Each number is 500 + 50 x the weight over its row's rms, rounded and kept within 0 to 999. Layers, rows and columns count from 0. Numbers have three digits each. The size before them is the row's rms in percent of the matrix's.

# q: layer 2 attention query, 96x96, rms 0.194, rows 34-63, columns 0-47
# k: layer 2 attention key, 96x96, rms 0.18, rows 34-63, columns 0-47
# v: layer 2 attention value, 96x96, rms 0.16, rows 32-61, columns 0-47
# o: layer 2 attention output (transposed), 96x96, rms 0.146, rows 32-61, columns 0-47
q34 108:492507505486478464382613510467496543460497484483591518482488478525537512462455499394583465569440535619411522490581510424466479489461463528514464
k34 092:506476565467490499495400599466586534458472490542503574557421522429532467458528596562486412462489544409508558446505486487454569415501513445546434
q35 099:477543415530498516521441497446441509529436540466484588472653489561528497473397467452514543502403451525520455477527527482467442532483522478506467
k35 102:502526498515445431539488525385502538544508489621538491501396495511574504418507552605475419589464431429555517440503499515468462622524569493553634
q36 092:547522468564551533609445461506472550544471607361498518534510459520488528562550568507456492543497485388526489479444418494574579572502434510472480
k36 090:467483522477537516534508560443559462577396531451501474473489565452543458487438414518449538507531457486551476449483564478570541440447578555561613
q37 098:473549508504441522544553387582533537540508456455469431526473515513506484482499519477537541514527531565447444530568402551548538518553465503434563
k37 099:564494451512591588500448500495457457509536523413483535440629526502467436542494570517452570467550507544478594534474493431499481418507422485528451
q38 111:518544491491466462412529490464471530465480506495504493539470445563380578434460445421422498484489511402483483522472541492403482515620453472481564
k38 105:507525516525581538527471395498482483423537557508412552526545398530563447485521463627524424525412492546482540454523562425533551540403495587469555
q39 102:516485474469471459411528538504536486397558433611512423499507534477496568445449473517511447453641463501564441492578490582451393479502546447440523
k39 075:522494529446506461524465540545546542443502505481562475466461473549446536575541674579538478460466524551421516584404417462487530507523498420413482
q40 108:404463457518503420326548509496421470452405486468566455466514465500520483482408489493495437515506515592417524525508518452536448489470489523603514
k40 106:450418549549520448454506538574527559580437586607492467493443406480546598487542539555389540459605432471470513463499501453470496587480403535545545
q41 110:323538468530560502476429533502514436546454523499456531471470479542490431581559493529529491444472509533425458484432364450593470482443589570603485
k41 106:498462489475448485434574589527556587512501504468462465478591565447489623405507374407527492567507504474532513520495487472549423431484530434499519
q42 106:515510536474571538614444579520578539533497519479452559505530510526519549486462609534464438409521509404553580554522550557536544516497436578447434
k42 096:489483499524523541513495406357531467471557546513622525448520484550479459595432522486435490427502494482523536524506490560523540470492431525403423
q43 108:514484537489469502618554518454480473482454454515498437501439588454478465584608453482462478550452491441470482458470474394539504510473541486503484
k43 128:434511523557499512556532564471507458537472539480455446472468525413593536479521549504574446447555502495414636467478504571577503520549583518434518
q44 105:512439574472460531539487513542547510485467421522570512492494568479514500500488467492560478517505568399527512541541510502486519518600493379476502
k44 099:511466525560609522485514473541473519577472522494546466558509515502545488507552515567489459475533496420475549380525585496511502581577437512496485
q45 096:548497465476527505467424535400426514556426520357499534464538451531556556489452416418507441467437457462515475518554577542461400490482567498551522
k45 095:567565521507517519591445440383478456541511542502482488501450510440599493531473558506514454471494503497454554546476492469490459658422475493513583
q46 091:459511467577523459478505524566479546617395516481533459462488485529544510442444462463543465547522422470482518557466498484484432521537493531545540
k46 094:365460497454537487535533487515485478537517515442552529481514500430486430495444429481426552445504533479490465485583528474579460468457372364560523
q47 111:517495533595466531615474607423475538591533520427444577537488475462506497481484550518494526504569483524588506455487517420550505560554532479502543
k47 096:402494483459488554557512489453502475474490512486504529529463472387454534531506519547428562472537486531485465552454497461479556528478548412584476
q48 095:360426469512463580555454530525470419516504613518464522575490532474558455536513583536415502530433484470465481507510399380598522504468481552494569
k48 119:511467470434459498501464557503526517459568499443539517413485532442465399549452390521400539452444556474506547527540465460436512421464551426519484
q49 091:502494505585480589551525453464485419481551517536470461475467502503498499470462686488543522551560499514528553470491455505528507498396541564442449
k49 105:430455405410475480464456509536497520524541593562577476521446486545539560431512518542563499422497511499415434466573488655486481519432492485578593
q50 109:575560456529545525465443469536456523535491594437531537553542531504562536523543569496535518489482518511455493435512560388489522523535562539588561
k50 100:442524414529576453571445439562479559580491486574511534638402516553525422452551439455516495486481522457521438450470536504567546594438425580534429
q51 102:556502438558552438488530462514505524546476547521454445543490541454540499509498579531503538449570357468530533566530495492459512508466476552540480
k51 106:464470487456584540561459577554464458473616453429499442441538475514446512514480436574430513406523526447550495497549472563526570389429480619574534
q52 110:552505363477467448462524575530436532503511392472469458485457516575422530508566556518631497557584508532530488480458510484471475445534566593451582
k52 103:545518437479443482490508437521463469619513504510529496477509486364422534460458467525495536421416495455424522556461445547485440539557479538591566
q53 093:455501474522408502439516501556479469584523501410506456435522492508589428471559510386579513569524532629446493425542473552448474473524487522466512
k53 092:545515497472463502409418433442422415539524558545554488377537424495504529489455459550525527489473506601467430568518539438556535510485533464440477
q54 102:531531564508454478464483525552598512535529518473548502541519511538488413486370463526462532484536527527548532545421441444463597493452554534269529
k54 102:517488540447499462465598464521589517544522523571496443504470373467532507534491542529468483427440483534531419549522487542475485512393444485562483
q55 099:512526472466477462498521515506593520501425413503514525463419414470487458428472442494428574547503531458492543457570419503413573379540424512471490
k55 099:510460526508491444508337495462457482579472446518577398531487472494489564468556522430424438527391495485464487473451498540415504465526423515549492
q56 099:409486487445514466481485426442556545462497393444454495449497366526550479373503483418456466581521537407486472449518505542595498508534544557520522
k56 103:504468568426548571590398504426504562471536524590528506479452581498566525502503498562560450495513425557471479502560514482536453527481525475470559
q57 097:500519515492577470518391588468536506317560516477536552459585591481548448458535478555484542475452471472492479548445509553540482550486491465506433
k57 108:437526450465535481538504389563600525413513496549468462445483488584556569572470499570362511542436435514581476634565489479400528569527514513455487
q58 097:560455496485498472491499515493523547499355493498563514595501568502503353484535451556528441540488577422386429525588530479575486473531544449539481
k58 100:546542483520563510514436427525491524474482484451515540534529484424444475400414637583523487577463462522413627586502613428460534581585507460450488
q59 127:525484513435462486458423588410453466589498525475455553529534427465530509391421518554493510478460538541591574458460520536591520491532482484529561
k59 128:493431538546504517515412495361509412505502460520441435548545473469503533493477502533488454540462640535514406503599487573527502543478535511484543
q60 093:505450477400501451479430535552536496517511526503484518555460489458518509398477513515500425463545508520458469461559461510506466488531529425520436
k60 090:601436437483489485496379601489564423513433441468543486485455504469457625507449575442570503520481510577542496542501506444491464533511495493461452
q61 094:436504474545522484415465539553484503580466483482530583545404412546513447479529489467538553562452484525577548520499523465451521446487422458517434
k61 089:409399460484475446427502530484433484501534513514572575441491530424533441497452390506479453521485462411518503561399511446472397486508489471475484
q62 098:544473456542527509632520474436456500560489354539509499477445497546517577524501466507435450501419545474428438536567571593413511455507491499510474
k62 097:505495467562505472661424476486446438582475509518527493459489609486533481470418499539563502454491486429427541476492498511482537481556569543478580
q63 111:486456506473505485475475482544528480506457443451526490490596550533602474460497545571466392505433454470553458541505401509534449592519551392525443
k63 110:590567468463593541448574544520486468509470483474387495452563558476546548503494471566463512559561543525530626530561448540517474469572560423507529
v32 094:409408514483403497447620451510445535516555478534496420436452435437492516363518494559509502512453525539582482556479489513475453586514463401498432
o32 093:551520529526458460452519571426525511539522563498530496505483527486553563442505572499546493473465419519396429494457455407500505465509535540681535
v33 081:453487440437489497592530440448459492502463552486489468484448415474524461592497479464394517427609520393445479372503512449466519552466473613477397
o33 088:501467597581515480491556506392582503500481495470488456499460421419608484485380502480608435569600497432508567480496579554567491490532498489534475
v34 092:478466452413463494465570496453440446462401592527556544500554525526565496478413615517549491589466457514377517484468529493605524556479497488498480
o34 091:473566557501558574424492537480553460484536495494433561557478547515461528541497570392545487500540444411573404455496538434480451459414532436564480
v35 084:572535486578587580596533557484507439533514526529445537440498617466450542519569554566489526491456490517470557462553570555518490521509450526544507
o35 092:483496487535475586519600422591412349578496461547549540469477461512468526533517521463508488513490519400438478449558500475540511536506584456493500
v36 095:487504433535513552523457506526477514479491469487474484480441344517480550509474531500566379455402540482571502484544509536416487599494475488380433
o36 096:482488562482588420500455510571455465530543445520532491506502369479551490573520622552417524486541479494423443494487461489503530461538450504688412
v37 103:459467520559530492503518539458522509486518398559476539490416449519515465505471554544425337514562578467526528507442422443511446515453485515456499
o37 092:486486497450385439504560487453501427508486559497454461488483605461480482542452471424511457503530500517493539441480540495473483540528450439474425
v38 085:464521517477500537570486424434530519451444411552514586473540459492453467597439503573488462476366451487598505507505440522463527523484454510494457
o38 093:422551507541500488411536489571458506591543588529475424387531415486480521545586534449454462507507523535484509443547577501488516484447382400485430
v39 091:498490591501559549578513598494458495457523534494501536426596509441509523490434508529532584503501575478527511465585638462609441554448500540430491
o39 102:444458618515480559441464552491451444528535515584497579450506476554566442471544554521565557552559487502575519400435562550517508462483490559423519
v40 086:492589499518433493487583517522505518516504557469539478501446530447561483529407619435383600527577468401450466511422511452485503497601585410453560
o40 099:471516479517501553485535459497544573467509466474506607512498544595517454542443537541508476487453539577492546542438545525483419446513479553573539
v41 076:355452546514410514555487448483547432473455371484485505495445523562493458487512515438490471508550513459564449533409514468415473493574564537547468
o41 088:516496525558462489464512457519491594540464473458492458482562535516486544548558465519457521526590542554434484565440553524491532475456514430589448
v42 082:445574538515478483448490432448461444508449547571545564507467387550521525563449482510487519451512467536559515485507521453613481567530550581441446
o42 096:504455542424497470520548563524604535462610391572428437551550523559595478455511632440475442505499584525555452474499532443465457509487441453487471
v43 087:563507505495446477503482515421526591518480471525511419421538553551544552653531461476580451554588570550487481462457535440510440424486547516466544
o43 090:454532501468473507556469571510536479508508520526525530597572565485552577447573544588462515513523542498540642513456454504542486438504502505462540
v44 080:444401512467511395443535521505496510523459553524559505526449463460557451534497448479557510467501512503444570500479595453490507481543485533523513
o44 094:587542490520433542523477437494506437448517489496442434429531485555547482387522482526437439543475464445476414431484432502483459536564562448498541
v45 084:482466452563519457567561474572520472503420428588433479434444449488492430510505545449552448464440563518513503561463580559512571503494592534521500
o45 090:536432468471553532523360484445488509400485481454559541438518431478630473602568498455520558523528566508505533505584459539481462486459493506568504
v46 091:544475524450484496517566310462455506480536457494628552519495462505468467534590490487562462591524520537510443482367612460515503483450461502473439
o46 101:441568467625457468490535559407487506499520520551424477554450540548621588564469456541433539432580510596396433537423521532560465560516560473569503
v47 090:430483503476525445403520442541510526541486562534582410536366459512487565398563566526485542548573515541536561394504545469484541472481485489472530
o47 103:508506578430438463476393530532542520414500577371460528487524506499553523510519474551562554458430494536539474516621582378493422520568578545452462
v48 094:507425448401478504569475505487447492453465450523548485471481505531513503484629503514399431507580584342502530502473484449497517470550490536519502
o48 109:491520567429546489505461451485491424472535546489472374496471484482528589547432483619487495496501572429426448577446515517573526517533448448461540
v49 093:548535552447526460487495538586442471520569393609537430534520529477466420492494515423577619540533490530520557568539524533552446512495488444477434
o49 111:474432442501527589557438544417511475519561547529489604523455584625502512469422532508491477492458528549524488555475643534460555520486565618468503
v50 100:560503450404507469493506504508540501441540539498481527511565547545479416430575448474466508562571511447451542484417618489559399402494564519479587
o50 104:490489499491427541510468526442627504548462496518430462506565497450467499469448529606585606499523488476501561528471524577493393547500468553419573
v51 102:390505536506462495525428451528538452596549536568446466528434483546509551548531468492456510488356467465501504595529514494418529533478459499547552
o51 107:564472435494529464451406498572461478499490471534471371549542474410458450477514472549497563435522501462515476507549546493526511468416417484437447
v52 098:470574530560477491427529486494499472568500476559466521508457441425557427476516485555504443513433560570603504430548606588562477549497440602509465
o52 109:507404489479485570509502446485530442512469441574489555562526526519621455511554489489416490493537538551469423501578493455471462466477469516564430
v53 092:476551442453461506551433454514413460512520454594539522537429439539525510506501445459600608456512460550551432409445468539452536572504570464480446
o53 100:450486441507523412492535573380477580471499435495470461541464548550476493495430492467429471487441522580478449502579504482517412445500485496547517
v54 087:480526537474459483588482486469594506471461566519412562620420431494521525554463565434514531444428541511478510548463497475535572586488434501447531
o54 099:533458498560544530537539456496531492510577587442565443558542438430590443562566446478611445514541481445436582465505470566522506506528498459485418
v55 092:339487492556474468383497497450565511419517490453513455442493453543550529459543408441451431510501455528592479464487526517503430477444535541483533
o55 090:570506492477487502538503549487564610486425410518437473439548504458487549494511508574469537498475482526513424514534479538449505401518540451644396
v56 086:505546563437535462493510471544535527391483442514514484477575527477519476542457638571520462582565530497523592470486539515473488474428548509457443
o56 091:463522434509448524500453539533513482526441584524383527549481502609565392525539471525434492492491560593575482468426546534427490540518480540426464
v57 080:530467453553434518489450529491603450462499593496369434481442543430451523517538478534430439551515486579487503553484507453491489558464425486503416
o57 086:580484476432435605520473508488497552608467467485515414495566520424614577483523467495586554533531528453437463469560409480506543472468543571495435
v58 101:476532484472550481458400580491488467507481398445517499450485517443413495595490509456482554413576445477503506549515488502535486452571578412448532
o58 104:497510554430517418528452437532477513403576481429529604467555489552455500486447462467441488578455550513524525577472612586501443487538558580518613
v59 091:421538427476535510394548452537494537477499518540488470540546438537491551538563488545479490442550550539440480481571511483469574495502482515551428
o59 103:486421502485514498562463508483449425425401457554420484455586492512552503504417516525361442546384472427555425507527444442457467500524477485542508
v60 102:501480533523528504505518479482481514421463499493527555480588517460499528548375525464384575490527622518459449597507490399441419538480474545565555
o60 104:508540497517597535527537544479509507432587464605503502431481523620514523535537557471480511568564532411499537488395477425476573504618495455440519
v61 080:429532513529499534554478581556498491510421451440495515515390467442430547469512527509530507547556575365528490428520546434430513590443455585478447
o61 080:448514543552456492512530444491452511464414535489431554483528474503457494516512497513498476574681497534429376518553533520560534465534570413430468